{"num_hidden_layers": 11, "hidden_size": 160, "num_attention_heads": 4, "num_key_value_heads": 4, "head_dim": 64, "intermediate_size": 448, "vocab_size": 8192, "hidden_act": "swiglu", "norm": "rmsnorm", "norm_place": "pre", "norm_eps": 1e-05, "positions": "rope", "rope_theta": 10000.0, "rope_fraction": 1.0, "qk_norm": false, "attn_scale": 0.125, "bias": "qkv", "tie_word_embeddings": false, "parallel_block": false, "init": "normal", "init_std_qkv": 0.0304, "init_std_o": 0.024, "init_std_up": 0.0304, "init_std_down": 0.0182, "optimizer": "soap_variant", "learning_rate": 0.006, "beta1": 0.95, "beta2": 0.98, "weight_decay": 0.05, "lr_head": 0.0104, "max_grad_norm": 0.5, "warmup_steps": 200, "schedule": "wsd", "decay_fraction": 0.828, "decay_shape": "linear", "final_lr_fraction": 0.0, "batch_tokens": 32768, "max_seq_len": 512, "doc_mask": true, "z_loss": 1e-05, "train_tokens": 112000000, "max_steps": 3418, "dataset": "wikipedia_en"}
Each number is 128 + 32 x the weight over its row's rms, rounded and kept within 0 to 255. Layers, rows and columns count from 0. Numbers have three digits each. The size before them is the row's rms in percent of the matrix's.

# layer 7 attention value, 256x160, rms 0.19, rows 0-87, columns 0-159
074:079076168173105176114161114105120089141121154131117143168091133105103156141147119083112096091120143117190111112119092152127110188090127075079163116142108130165096106184120131115124068119081114151075158089095107073110188163113164107149141112083149122158123157169152099155093149134087089110123140115131125145144100165122115087102144118155130105064124102151130215186127043164164150133134196100069153123147144125147115080123127136128106168177102208121145166057137069123131148074136167
080:099103181102178142142067105162122077116133115145126063138163124167074143129139106107201172141098079117165090080106128166147124109097123184109177122126127142172113128127141143121197157157194158102082126134126061086122148142116115087151127155145104126176163112183114111106151088131175094192113117092067136140110139156123126113118180101108182077087093124135094071136124127120119162133140088104082087072141063139158069073192140139125135175164144142090127143128160176110163109099165159
078:130088076122084153135136162128062128155093103110136125095160098116161077083089147155105144159115106163104104152183144181130127093130126133130142097078121214086110173173171115134103120093091151130135121116111218166106156083135147156129114119121071164145127106155096162121143122157156110110109137177171173112169093112108159126100181121202071082130175076096114171181169113124145118106104144187119154127166149162108083190108132108156088142080096129141109074088126168078081169149120099
076:111052110101107140090104124131154140075134151140114143111045148085101129108135151177135126114128121093085113104118164080118123142174149176150105067158124143143105090142185101090140091165096144121090097127102093152136184072107122071076127095129138180169153127122142124081169099125137152097156043083179131128158121137090082199120158127159133123103131113114135104110115099104092109100146164109081133134133061147138107149175132169115142097139084150041099177153142090208118070099132077
092:127125143155119128084189166154114157096082128098106129089091132122148077092086186093128138144144140182178139140179109141140082096104106111123117123136085150153121176151022166144160145065109156136153133136115085160131141084068149124110112144119106119093139088082143132148131150075142148111112153116132072139151201051157129128209133101119100122097124104117141158219184110117125100124110126106100096128140103137175088183143132167112153091172134121171129222154085139138097093134178126
094:138103131149119060101099080091167121138143133102190155148081111105167138111071139103167130118122158123102127115136144093072138117159135101104175175095149040133117149108071104125091104101159188205117163115127179100081082182111097131067168133110149097151082068083095093160134120148091164166166139181146141116152114144106109160132146134100136059153098155132114179142115085126104113117135131136123083097098176152158114128115185112115142145161161079124169203170108127104105177170176161
078:106073149109156090156146128019078126085151159124109126117171132154140088064175070134154143111109115117119139140152140126102133156173095130104135128179102200129118108138148120142163142092159165135100095145148148122085070133124165150116065078071146185095078129177107104152129086142101108133064169121139092097125095080138138098092148126156136053117157112138139205176173088191127165147139095136120154167076145120146164102157093190135125135107155142164120147163116122083119164175169114
092:064088155234101050115117123163158133119145075173115097107117147143071116080102105155093102137146126089127126069157098139091098150182157164088100134135141143128129079146168145127159135116141104132137149150166137135120094159108083116158175117096086117129191098089133171084122151158141170127163152095132146074148125156160070085032114138183139156148207099215119159081111072147179154120068124111143154122142099148153134137135161101115127100126155140106152133160121140159124112133115167
080:153133155159086130132106183120126162122159156102040146150100131127109134125157136135142220181078085206130129083103120145097110110172111183142166083155170083130111075091143162098171120139087118123134095114147113130173162113148084086168140139143140101161116112058136137135137115126132129162156093164129080129083188140161084067213162163110115142104072168151128148116101157144174100116138119112135121137134105130068083146165171077147139173096145061123108162085084129178162107160122121
091:128115147175124154167140181154147138177159161137103149133161175140077178187147115151138102169127196175161098147136079139158178112101154095133132122197140109103146171151126089144114088133112139148078142097130146096094134135151091112188193078159093170128134144160120128073153085089167126124083122108158130156099111063172136097109124155089164159149128186153107131170137098123163161129166182156158132176060129108095093162085138079147145141141107123095132127073084151182166110105052178
081:123129104097093171106147131106092147105154126106162143149154129138098133082107150146132133126131167171133103131103092120083129162088170154162114145162097103183183146178122093153141075129127113167091102106109158146193126125159148148157092083100072138168195156148130164138148132214160183079098193172144155185125144111090086101139101183087145137132097213098110127117148180182059095169121130102111142151124111084108159095113117142196093141093109119088100093176093117155200128121111144
081:151088128139142126128190131133113182140111118127171175156163130095178065139105185118062159105124120130099140141053147167129077159117091105087188172075098082140181161142196102163126122138117155113140155147092139131102134105140127132129099150120122120221113182118106127174109065128136156128143203149136110137119151190109190157139156138128111137157079148162146092141058100113074125106097100115076114109146127168147130133124084075126152156133077057149112091127151143053140154153109102
076:123092134099122165076108156099114165103084126151133177084135148163140137183108153084180149144062083059127094081151119173138135109129180138107131136152135140149172160131134098076110111097157131115108124078139135103148132123130172133200125050145077126151142175131140201073133100137160103115127083117127069114144138170093111159145107100061147106138144070151157055131161168167077124151142094125060154117167092126180151102117146154145073134130145074123162124108135152215095136157159125
081:119132094101071064068111125176117141104110176113151083151142158135152067130038067113143104098069161142061076094095155112052078106103155087115126092184167113191123088136131115124125096118131124155154108077136148042131100157102150174149160156115173144116129141123151134115142134142157145131112173121072094080193178087124130135136169101143083151078170118143114139085141127143105176122110161107108133055119118125140129097118177147104129156153135174128138064127127080106135150155113107
081:141100113142135077125165158125114137118105084056120116138126106044143066126151106104108118097132163103103104122174146169149160123129119122114153161127197074139118124078151161127106159149170104094138094160136117148158085112128107111124133134167154087100165136118093078149182131099169094124139108152132142134170110128077126086204137112192142088128153109095096131116183110091115151128095104092124139191092142115131112170119093084130161099116216088098039147106060162193116169169068079
080:095116166075146099136128065137116110154147109095166127169207117064112078058036151071130126092129103123113143118154139157078120159133091122157137090091100079169104129182141077161108103079109136129138127145127090144147180152117107122073088102091148134195148161177137111111114169114152112102133163130145120156202156102132101096075138071092103095147132098179117159101120060161110130115110164147142105088146103134077170148160156153155097162145060100083142126148121150177100128175128115
088:105111106155122151103099129161100111139108156136109129131135143139126167129189082180144100157046094095108113115152137166171189146118139143038180106171184135100074078119105130112120139120192119133101184146143143116124091153171142080098191122053106214129163131119086136114115121099097161165149171135089174149147119112129127132110109125164126117154078141150123150072187124101191119107078094176166114105108123179148143115096132174175131108192173141146158171156089141112185130151102143
090:131120074112111095133110133145123132112146116132139119156112113144105121137106106160109144166103187119124106115155127172159057134068035136139097115219134113130198135176130032164129153104110114115114143101210114143114142083145097101129113138111098133054115108132165133164053112162139098132126177151135141124158107159140050129106158125081167117120159185136083092182151143175076133117100110133118152160124123116109169120126114172140163139069150202119102081096109098135106138074137061
072:156138177164121096104123148173108087153180150117118143063074120089127103138105135090154087152132121176101160096090165093145150129163162164112157172101129174140142147094101104065153160129126127055144097142167104134145183136130104095122129159171136128119112137115196088166172094159154147089097143147135103171146074165145143087147125112194128103182125121168185151115141086130165060135174184165144146107125041153211123129126155115120097171103177148134154134121125147116079092130118209
079:165150170095095177131158094102114102104064124149169190132164153138185092095064140161119225174094210141121157062138137084076145159112115153108114152108098099091160129120103101157137151100180120165143140210108130139132140068151155110083088199140150159061064155092120087148100134118152128138145076101099108099129127117182129149101113117155160135156127119121183195161144099078119109117151149122103046136147117162144150140130129137145134157145114178147130146152138126104099130100150130
082:164085148101132155139111125135107130160086192123095119123146116116105117075108115125050082075121164116170126185140116203132093135183164159111130102119078127044191123100158170129140077153063137063102166156169170152156121105107127105128113139150116153171152106152123126216126201131092142189134094132171126166078079112126129088148133139100134157122179100162190138124120106129119150111188154131118151161166081130172107138132081080104123138176151152135125116103104164142166115107124069
076:131169154128140140185147201182103154154132175138185092151092144143102164130168159101181114117139109118076145152119123155126093161124168176146102125148162160126012144131096124150125098172098077086133118086122132165144115138133147133177131141173156126087115041147099118104145113183167107103118154091094126207129127116134157127190152117128121162117090099154104130143126152157160108096103130080156099074157050109081143113128061093137129110093080200110149126137185120072118118126100129
077:103094102044127163191107161133122167090115105103139090114131118152087131114139137144134143094102146177168200185068141179163075126076132125140121192096107171079058112117106186143148089110177122072090177155104068112156205100119107101155098103128128204114109106128098130106087082090111138110071141133115101145109125153185128149174145134130179132140123117077144152145163122089116120119149130178131038107163098104156154130142118158055115160121129152113142156129145120138103103133153118
073:118153125156103104101148100166114166189130092154159086150116123134086105184136119188110098104087138088085125083101134188165107127099144148100092103149122183165106149163158137075142118153117069169055105145129107097152079144110120125126168110155188196108093142114174172083164135137163067120174065124153155166107178131136129103105128088125099123099174071134058143144121179149114141142131135165127117108102154085108104183115107141133078145183118122125170156073095142123169042086130145
092:064155148206178082134130132141137169223119083134137081093070125092155170178084129084118123116199141107096114121118155140155150148127112167156093082158139123178149077151098094125127118150139081146176154098106108152105101111144129149153134147190097107091185162107179174042104110157100117115087124096161144096190119083139112088106110138142097179143165155154081123115156131129101113130099089132139071143103118126112073139142115057069169114133144106093157163113141172173137105141122126
076:082148164096163122151136182071138178193155160113167154143092143116163071082123187191145114113133121149157106167113108142148146149167187097163103166141149090145094162119077126106107161156072090136130134093089129127097187085103138106115147131154120110090169161078204136053110169139127101135110104159179134176169078143075165105121179171126131162164121142114191169069091117114086156113161111118136181138123137124126209130133132151143140123128105129161175074154134113149115129109075104
090:149162172174135151200102193094090118144093149116141107135088158135128163179224112158130090157128141189161099178121126142157125129086099101173137124175118118123130088075134122148169113168154115093139144109078180068134098140111093080112162141120132069155187104164128141094126157121124074116145056150160162148094099121129125145136077158141177133170033172130142107118106157120107086140117101109181112124125190128125111131162166077116140171161114106111104109042146162102141103142158137
083:132096126186145113157076181147096107126129116065117116151091084146105109070139117122093078102148126110138106137166186149117107130064143179094150092192078158155147133117140161150130136142070115133108163162107152191109116141123120127164170103179133055106128115061179164076095096166171106119079181111142206101143116125104094066129089088156147092125168175134124149113145157171130145159128141130093139117124149108103165114159099121117186085140111173087104141125214070161137153096141099
078:093057171082117135169086110083146132161115107067126132186146139121172149157173092124141109085102159114097123133122131140178113193091119101111150145120182103086110102097102084173152156192143128130086119138079135020091166106083135143139128093117128131103172103138117156078101087076085154151151115184092176138075109134191192141119174137126099118162146147188141112121160070174117099118140133128167073102102135150119136096158139154152097157164056134070116109124144110149110119103132121
087:174119135158113077119154121174108061083109097152127132139093062120199127105102132144155180143125127163090180134077123072112118053112142143117176166143105139133140125134199162128090136124192192107133116150173157206155077123128152110111100143127140126099106063128069096163111110095105155083107085136101095168163110152106140094135154151146152156106121133106090166124153115135185153128083144056091138168147160075126118200140102123120137100129127107118142120158079078100173190163140173
079:148189120145159154114106097154117144090138087146140185109077140134096076138121135129111121073098195103070174173153127100128157159106095084120082179048100105119118125131053144181073133140136178133111095102158125209164052194107188150095124147172162116121128086133120090143140120145197090121148149093119127153140095123110105112166074151098081131125133128091069159124135153105135129113120199107099155132152156169155135119083156161139110107129147132137161142145128105066171166121086086
081:090091221150113148125195122125155148045102162120129120131112103159062092153087075104128132144147165127134123128120117183152130126128113166120149094192167103153136131145069123126074057144142123170086191132139126135099115154146116095128115116168105134182185163089113085100143140151136181115131123089166069134146144137151066095118148141071118107081130133123113122119147098135170075153182109125089110119098135121113115142076196145113197093063102062069128148123107161154172109120126089
094:056151193114137107119154075172151160109072117105139117142096200091105117130066078106105138168120145128079076097151140118066118130152093143096108101207148115157170158187140151100116138124165138106173177148184103135127120080131070131117123117114116125141117158110151093138157117166151162111148094146116123106130123160129124154141208084113094095086168091128150120147090080185076090144133146146092181140110083149151219181118148177129123130108147098126129157111106122177066084167127093
071:117162135137150088160116153142124113092155171136129096096112070148140166124153154151081135080135102082131126133138113133135147116149179164102138154163166084055094144078116186126184186120064110099116081091103085135171167094083144151163104137189088172090114098153120139086134126113153145145170144084105091123165103118102118053150092142123130169128118173084126100091217237149146118153121150172152154162149121095141115153099084130149131098149102122120093131096116163057096154136076149
097:124084141114140213123167107110132084122165123170096159202055174142138165204134134132085125158161167142129121102126137133121177154127159112106120122140074103110140135118044086106096054118114108178081117177095120083112127144100126094125156146145125141144167130093109182093153111108064124122123114078126083145160082122174079111092078147072168124155099168116065124118155124100184120130163123151128046144101118109130190155127153118108175139155175125127156173122136155158183135121115169
080:158114112130118131105147101137078098092147141128156096107145140089176131098090131178163167086097127230124160102138110177114111155113096143119091184163133078120169112087109172173080127130115097138132089140143121128123103135164081126092142157130161104165077104148142080166118154112135116133123155087120119132115188093209102169096176146109114157106182108096134093137072127099098176096095170114114099121205212130179146153196169144119135160152115156146161151155140108081119064154193150
082:144154118132135151180087142152122146112079204147099154132135139109147104088052123195117119163066113213073111161107128152062145091130039133126127190193191098158140153193119166170098080132179100129103111077170135119134146136114110121144128113105161158085115098103110118153162111134138113145148103095142133090180131158141075148147177123060198130164130127114084099137116141123155096122119126090129118159080106107133145139121145109133115149107160196165091109200111091109140110086121128
075:133116157080184166155135173153104080155125123150173127163089179117120113126139172150161143156120160124200139113162093153059131120142210096123092073115196122161095147153145185159135096124083165106173116139190142094082135083097134122144141141149136107104170145179151101132132156114182144120118099166089124126112125121116122104187149174088105123128185117118092103109144102094106124145168042176152116120161117162128190157097147102092036100133114075119167120116133103175106081080144137
082:159096092146124166173124088126078082096104151092151176105112091120147116105145149131158120166085138081134143160143144184138087106083178120170127130139108090093110087167160089152126139124051111139113137181068154195088158165111123129117147113059092085165168155185086146165123125135090159096141148103145164158116026098091141100112124156106185117126086143110123089095119179044174099103119124143106130132094114139102191103177096151112084135115132183123142138126156065116103157105101119
092:125108169161185141200090147081147098141165102117091124128141125104049146131056128128138166167116101113074052140084140146168158124104108109156159156148163137187158125102181126083157143162082105104115176137171106123122130078134136115096067131123074189120159113098142192125184096135144087125092116106118109124112131135119111131175129105143184074091114125171145139052088138183082125118167062115156175145112117080113115087169136179113114177082128110176124145100133124170131104111159095
075:105092121127106151152136106102076134084140130155098109137103116116088129112125124190111081122163098147077159143161130165193197111101137129118111167136115114113103068131087147172100094116156136084109140116103116106124166135076182137159171074135123118152165145140199185136146093119159155065135173148107126151141178072091062088105125088104075118086097198128102164099148111149122117098229138092139142099132171137103110112076117148167075143135069162155085112087128117127200139149162155
080:142114131132145136197069138084135173177097169176109148157174160069102119185164127163110114162073113120085099093133075230134227145131131124103087162126160130169133100124153105163162119191072123113072139127120118150103113075149149104146113114145097171104122119153149129109101137144163083161133138151108124156084119192068139100162143113096149163115117114144117144111041133156100139139125078128172103153131127141105177113111101181130127088150076161148154147137201095157123146134088098
073:109198138106142108149175114101116159116071137109164068091176121117136164119136164141086081106118088108079094110209101109083102135109154136141139168054066100099146117140096138125137074137137119153116135148182134116136077162106094135072131134127191074133154124108165122107135132136051103160162127152132116078145128153140218125130164125110048062128149139112164110128093142099125120134140160086156114077171152206092122092137102164122177101108150145127124163105139105088114187172084144
087:065107065093116123070095112087110111157136142088100154126150043059093110146158099118185163092142120140115110075074117114113130138137134131119125118152124004133152149152125115080106138069139094144130142126163140138163130148054167144105094110113161163132132129163063097118141099155094093147146123101138125142130120146156068179122139115153123101148107105127142134119096084138116173088160183150117121137133177107103141156167181185128113162160110113155104138166112057144184135155229105
088:145116143062149105138100097123162185069089082124116142145181123128088127120087135162142131124094133146129146079176107091093113144119152099157086171124198083096153147112076200098203140092148133119134116078173128130173071120164084135066139116130118116069092146104121100099160062091096072154139086123117107127109142122129114185160134100154209134195166119103145142167083128147104142142105118138068157116106085167133091115131164128123146146069118095136104148134060177164147115114076113
087:104113182121182107217133157135152139115106126121156117145100128140080118119061129072161110131116182149134090102147147151098094117101114151115137109072156166155225127143122154108117095149099089106114112204170157119188139116159135148099152092074145125152121186133152140119069122164101129092118155152135090093110133167149092168096123056195137068120165172154168157155047154140137148154076130123132136126106116106082104136168084147132134071136171142141168173096159120160092173123162085
075:090178170063157112140078144111185191165147054123080102155130115107070168142149101110151138145130079134103092061085141161114145066174126061172144090156159111121155151097160120190155115168123115046128176073114107146138120121133158131080109145098176152116100099132136139154019104065106098167147119125108115093155143120117175139130168138151079097168139118119161135089112136108125139129123134146113108109156131104128113054164132113176091096096140157169117100087147126171095147143131131
073:068175104095108147104107132109079126057139081081073085114119154123144165129147130093121099116153124091105115119181129093140127090097116117099134182133093130087175090126098108096070107116075087171072142119144159147107076178132144120103139074113143158107135134136171146071110176084121165142137206117066173106135173180137193135145081175150158120162210149068116125160100123097159145127111139146126097078073098122159185189118129108070130130089138132121114153152114154114142140129119075
088:166063150137185080098131095157135087082076101124135136137132135126183067086076131063089111075186165120123132104185137092104092137104118113166123152133156101186182193120112110132115124118138091150114221193112129116116173087190109106085134105115104099140153134105166141123085109207114164141168118173152089142140159157125128120144070131127102087118131168113142130095120111141157076162113115161079121181139126177141099145107155172171133123101141072133091098097133163158076162110111152
081:163109148099141111193118110128087145099104155196167146171173147157112151196086171095099174137094096148104143130131101113176130132174165152158091123105136152114067105099102203130147125131154142176114132168069125146093125118097092157148176141130157110120188116130159133154150138112120137084126193087103180124113150160077174135095115176101065187096103142129128065133192133141175166123172126131097129110132112175154159129113094114140076141160157124092149151111072173029125094146091139
088:163079169101137082178153150120111133167172142080181168090101176135129076151125114158147153139135107133117111187113121146139093128121073131105174110136146091062158110111114097133104076189075110123129174121113122096088080111122135096131103097140138079067119152093126138137113144111110171160139089125129162130136091215071140130139159126183121137202131159090132108204093103112141118134128087167136122144031118114097121074039124132147153091111194103085125089097116140125108100159088130
087:145143162133115166081172129069128169134127094133150170097136137080155108177087066129072163116145113119136130186108179104159132155120124128160130110110116108126175157102148113116125139170130110117179082191128083112079175083124126148069091132090069037117169116117122161096129167191122139087115102116218084078121142097092106126120089111075115141080101141146116134135087169162082116155103123095114133135141097115148170111108172158105083163076088131095101092117113115165125150114156038
073:131153141114114159143093141095162172138104134095165126155093103085094116150169079133116131139110210109077154141090104149138127133109033194103146144152091081142107117138157138138162100153215133117114129132151145161117066057124157104213105110105138098112187089111196091124184107119130155107119138160101131106142112084160098123171125124113176154139133122116124065206145185155133086098209104069164075131147103136119155123123135096164142090112130138167161157154146120105117152144107080
094:148123077046139116161106084180154156094113126111125103084143083113186079106114105144147168066123137136145154106128156125074127185107093101166146103137152125068141156121102159088097134109158103102098116177135107155089136112147145147150096143114182116117071058168116101108137133158163090122137121119109122111136089088154104175210152082187065153137148039128103146120096113128126190147081156091117170135145107144152156171141092165175126129165120123153091096208113113149084084105139083
082:116137145121084151114146170170138153095054133137132115169142135110071113098147076128157157155127167164139133130165153121112120102105198103138146183070065144143111170110112135171075132136099154157166131183155201132123125172099133138098116114108103127114145113106103120139067219194110140102119081161089178105146138119139098118071138142116111135128124134152125136152148088144139156123149166155065038136085137166084138206121095133150120125178199105094120143121125096150137110196070183
085:156106074162155087121084154193150108139115116142117138105145104144160105115092077163148211123162123119111109097111087155094164077123037145174118132125139063184160124109136093073155155111131150143124072129170108180123162109151128118116110109131118143083130144097127163172179132163099114182151156191159109108165091094122096198164160096109169119119134114086166178134146148185076091101123141102136169107112139081206120138132130125157134112148131107155043063180163120119124125174134128
080:163086150160153186156168127111148114174157133121160170106124067171086079146064151133115096108074165140084104158089183099111123165157222116123106153123092079191101178135087106141110085131116129121105082168120111098128086186082164127121191119095154110144162113132130083104157079187147110145135127164100093130131146106125091105106097165110140098087121118120108143111095152118159112109181141144103086150124073099085106139131188089132121120147094097137098130098120077126172216123196129
072:144109125135153136023158090131110129111164081130134165122126089141094084061050154166105149129129113183075122165072136124132125130091130079150124137159124099144110136170145089119147115101125132091144130134130150150137156098051149145091130061116118114140144124154128133100108105150151107135075148144156130116146089155149129107102058111137150139097189186096117103111098164138168057116182165115113223072110115174128159167111149139050115146096135178112125130060198150095121148172154125
084:114133121060089170134104156138165098126123177089166131053107148142110160130097114076123148134190122106140129136113105141160097087140095076082078171099141159101117148153141139185065131122121130115136102099213116087093117144155152153134149133080147102106132147113099150127111157123088139125130146111126126123069157121111143076145116197202101152153163135154118139130102124150132091116120178169178125140122133107124105111208063082127082047139124202142147117103137157069113091085176213
080:168106102124111112169118077053116155191146166117092144113169139082129130169135133138222142088119147146119155152137112116141154137117189137083130134109100122153096134109105114135138152119082167107162124100117123151179067172090226114078100166061159098120152134138165173157170098123132152108137159102137161122157083127077096168107143126100126136152153141131161100073119129135163150097147086093175140033134142130083165055132134155149112167077068124120104080132192105117156102095119108
070:183145101100169085152060115128149106177158211135138143130127193163149196164074135115134065134088135072124147111151168097122149108197125135098129109153076063141180082138112129097135137146136074162119158149142130191110097160172145121128122163135148158108039099113182157137144121108112152104093119100180135098150159106175126132115185176167142080124161175113116134111094134106145155103093133164143138135158125126123127164161114180122086118158159166153118132132167191101064105128158070
078:129127067176136106105122123149138126195110151038134147084105154181178137141133113138099121137098179089111111147168173152209138178162106094102129103148147144134185163123120111135116126102104158201145090068105121141102136098184204159089181120109139113085072134137126108144127162122086110170140160129148124106153059183107150173104099115161105129111104091173183141103158142109087121135133142125142170137178143128096142093152149163090106147095172143174116031188094129129087104132123132
087:144150148108169168138118148131141144151114115213102135080112088151123070136084138134130104137127086145159133151104095182151126090149098154117092153106166116102098126134125088142154110099053125141136177135136181109091113189172124110151126118209091090152132137137163107136078103109103123150150073202216152119086097132100087059134139150124159170118168146106127150146101114076117132091091164091100132144166064129090072163122098036111105108111157119078084109076108162115137105094101093
087:129081141153103137152158056162133149141099152109168131105087146137135047117116137168124126176091141159101111186130142143088121153164114102136100109077142218117108164168130175150175105141084101131107076166164121178084173122094106140130143111133116147120171109109136057153097115151172120101082073131197143164181100116097096083110099152095111180150225103094148146162124113103088158158094139107144150167123126182119111147094141134108115128117089114092134048126130164133137108049114096
082:161111131138128140124104177107107102114113110099140168123059186128123115120157173086094165098137163121146088120175092130106107145129156145162050154149119140126112144122130087139156115113118131052149117085097144205172158135113134119186093092174090109157116138140142158154163112132138110095119136090101152122084170121083176119104103146139138120107089104098118183167112148166175110119159121127086057058136097158118154074092131141166221165102074106119111036071152143086151066104094111
078:131164149109062164148134160176118132099075117094114169134128118101153121107092065155184109135159079080184152125110168140140126071140153151161151118045098078176056132133131170096200098122129151102123123146133098107145108145155101122145113162130114117152148178110098180130185149093126201125116121069163123100107163120115081081164160113087152126129084096111103168127129084178199184137126119151146113131068133132067090162168124094131131147154129108093128182145116166076146108093179159
074:137064157100131156097091093121118135169117175114118066170142110076100053133128088162147180152119069155147161178080099130127093159165125152145135126134116159082058099162095106106132168116111137132140102164116153153097142100118137128151142114137123141200107129182063103170129129144094194134099095148125086109085078123123131112117122080123124125110142133185155137157092114160126097153061174119123105150125140100045115098083085136138109102150094146140192101140176200076118195090184106
079:117140134122101129144167126132145099140148212057094101136138104135140127161152045118141137160124165146111142085114134160058077075165191125155198130170141163108090124158133077143141160164151099089141162096102080135124112106159217130148132149132107118148086119097109165138172123169216162093069127172165093128124156136153156095148106092183145119142153092164117102148107087096172118147107117182127145151101092113164127151087107182114124180186141118147173163165096090169131120151161151
074:142118187178114155106051168066127142139188117148085067144156072118127103116103099138074158172190106185100111144101094154088085074177080122137147091126144150158095181177164150180096141121181159103173160135118175138133137119110109093169136097160105184135171116119133115135163127090126109131113178136114089156138120069183159135148102122147093172094125099169136129117101098137063107121155108115037116138151143067134063166139102085120155146132115135141116154145109119135116142112151196
072:142121052146049144148162123153120147159137178109174113196099108152127136158069133109114125205158167163170129115115103116142140100058130120121119097185185136116160183138108126156132070154174176128141163132108089089139126128147078095079134122144127132102083112130139095139174108145122158185127139169162110101132059165177160100114116142091132148055076071131092105105099109142083123142161183108152145133170201106165139109142113134107104096115128064092116177126103131086078118137181122
077:112149119145097141107114116086147091173171161117024101132159164160104156101129165104089146170170098179156220146139120073116122141132106103185071070180119108114168135111172082171144140091130177081115104143170158143184154077120145143108106118112111126139140124124165199123150087127112157156103159064149150112169132127093096131175094117165130111164159143139079112171148117117121090107180119155134113182140187120176129128144117140082122170135094146182098180097112176194121142146139145
082:203116117149176073146195111114131061129077114129120134164152178186113129113086138121161108113130138061125160126037164118119122083116208138115145107134149162075119150188188135064169129116143109183092110130173130118058052110139145135155155106107077096098122168181153102119125118177096130149108123099094113121155149144148101104093125108131106130099070100130133121166140135067201107109148123121152101113126088141143151150158173135116117136158100089090131102126143165137218114128159129
087:122154119036105184174124111086088147117180151169115145160073113032151117119127119136170082147089155136128085116183116177145156113166102194150162126156152146181063092105115132109100121110175062163102158072111156134152118162151120126132205137127160104132159148090068128159079072126161103157164108138121077165139177076146130112121146167139134140105101128137173129168117163152145154146140175128088141181143153114118081120105120057149148105161173101141136146188156134093133145113126124
076:121145164137153087091118098114098104143118108164066105133129160186131133120122093157115127144124158166209106128143117129114126075091098126094154099116135116099120118056159105106136125182109159160116147174176116152072105150052122124149123110189113049120148057081165180134134067129074196155138154121104101080098199142165154092186143161156095134139101154112121163132154110126084112140116087115119056135166136168204171140136157174097114118113100115159101103131094154190119095145122110
075:094152155132114136136134086154129108168148146146074095180070102068087174102167128149143085155135112182182134125090062103144130127171210185119119167161157094125141156159067159131099134151097167102137129145090118090162108108141092102081106146089088127138133088167130141128133128079152070116073146107079138110147137140149093099062154144154131078080125130140148165153140063093207151105132147121114146116100161141114199182065128116178125152134113104099160076092118171086109139104088135
083:161100156125131200086167165154107159116160161147119098115170068170114129123180101108147167064047092167179111125112106161102168108160140204160152132045111091163144085087087087142123086102173114077125195114105140116133165117113155147203128123081154063170155137108120117175147136135071101125133082124122105124092147110127147140168162148082075108093047117131133170135109145133149094131083121100148173176106109117159091114141118085134132110125176128112123118158110159134157162144120166
072:138123151125156115100128104101087126136169116155111177191084120087104107189147084159214083141203112143139145131121123116131102148129175161123137166098095081132128150163106083169172158176108145122106122106177056148124113111174157115184136141150133117147169126086123175097146060152147138093112107140096139085063146082145142090088132174151120132165114114116163130131157167105091115138138187149125109119187140125128102133173178197164090191141141081123153150068062136153202134115104153
077:075126187168128126058114086094171091106126149151113087120107121128136178092133070173146184104203105135123133155088141144014093123097167163143129128099081178087114140090130177126117134159090107120136129179129081099079099120108147141084109124175168113094100116136100103148153103124121156124181150160129084156159102133099134118125116082143157146168160088134167143101087131122100111141104052152050063091184110167140114146132115145111129157182118127072107115075128078098129116153125152
078:166130098172131120167102172075068110114148158076091092162139140147107154101108167150155115161152125086134136111150163082078112102117190139091168143141081135117104155144099134136139162179094098099111111168150143143136078148141134143121108071120123207139064108178127196083140074170145146138158140165124143172125056128108116116145097119128111086157163094042084138114102047150077089112157159176142125126122126169144128136123112169059095139085119109063168200112144106131150107134146128
066:118186146128130165120125142118157067148092110113067094152164179152087142177151113123166151136137174093134149107169124093107169146083079105119052199159153103140104158125135118116096076151051096149145146168146131160121046108170102149131101132131123119148148115157146158085142117110115140098113063113129143144130128190185129100170140133171079160131193143177096221126088116075142097122095086120085122141134145129176179102088120168105111097091105113077121118164075096147109099135163149
078:134181123126114130136086133151079106179121089139192094065091133158076134127114131138154073143141106145126134096147144115099111077117124101157125135088140128184109151120129143123125122129119139079089136092103092095181154138082135110079152079126102083094154088171121154109115125147145162135128130166153149183162142126114108096073187094140135117096145120156131119177050094108032096117118156158149085066108170086165156129110142204090078184182053147135132155168179155120100100169169162
073:114135155056125147165150152120121100122134077142145149159144093137110170111151152087126123081154107096193114127143087109136083127155095146191148107123094138142124159112146171142098139124150126143115153167090079076075103099088130149164087146156142124131130090137112121196130177101137140136153168091175099137120162074099174124108090171138103110106137157079088079131153125191106193144089147111134169107161059051072159079108085080167153074084066151115118106087112106118093105062154081
075:116086073068097093151124121101135172118159132148090150189132124115159104143105133138065085113148111119112081141105148155187154138057091069174103142118112127150122132135053173122091081095164033087133107128094081133117166135158095127166132150106115156122122117147173101097120090091126191103132089150126143084095197091160102154155150131099138161093130167150141154106129147181142124145082077107147097130143089122160089155137107086160167079102153066104060109084110149083129184133112096
071:109178170083168157129089067152119108103188175115089153149162178138069091137119110099108093101091184133119107105141173063090125150136193160152138127120126118156157111139148155074113110051109127139190119163099174107108091141094177121204127147174123164107131137094112124159125129132125087167174129154109107106084146112153085127117147137143151120164130163060085148143145151171097133106187119145128120185183129128125133148141155194111133078140152147099178205134098140169159099101184176
074:145148106154126150115149118149156132145164186147147115078140135122148138118133166154125118148169089089178166136205162131140170143159128127112093127156140074115070145131142130155097154132138147099082062113179178181119078096107072176135177141161115088154107096074120181136167099155131174160172090095095136220131071165163131063161158102093126158161088136110106134106093085101127088119098173151141158145129204096153093151130074149143121184128097129168110166131121168184134118079154120
076:142137105117126153119150121126133104146170174139125137119109089079105159205098062175094113140129109127099128154094135122181070126161137108184146143126164158122110202114116174125101139151141094113117117124099167167114142121153122147189137151071124120051188176075140176127143130090168112094158128140069109122131169173130168075094125086106099098144061119149139105160086118172164133151141157165160172067178137135169181144113129108083093115171164110145110143143184086115169112041090101
072:153145120075105111113114165155165148179063115090103142077179155099198164156073161097137063142110144117138119140167120110114144131153098100156162123129098091120159118112129202145083135133122120244186126118127187097126111138153153139137128076132185128157110139101123189119175072073114157124181120113119058138135101151132137129136168135089107168148145129173199147117115157119176166156125138147142139150186133090143108138125148059123090066148138154118055155169139134141114173157117132
075:112142123086155074111214102106225153122122102094145069166146149108146068139119125123165128120098181080110114154109142073166146142101155149156161097126117079140169117135163143144145080147147142134146104125156116141165156078125116153094137111133117104164145159177150074108105087139141126134120166089094103084157128135177154112085141147130111129075170153108206111127155134100077084137138090170126170144102108158108152096196135220137103074176154107062104145102063114118087149090163102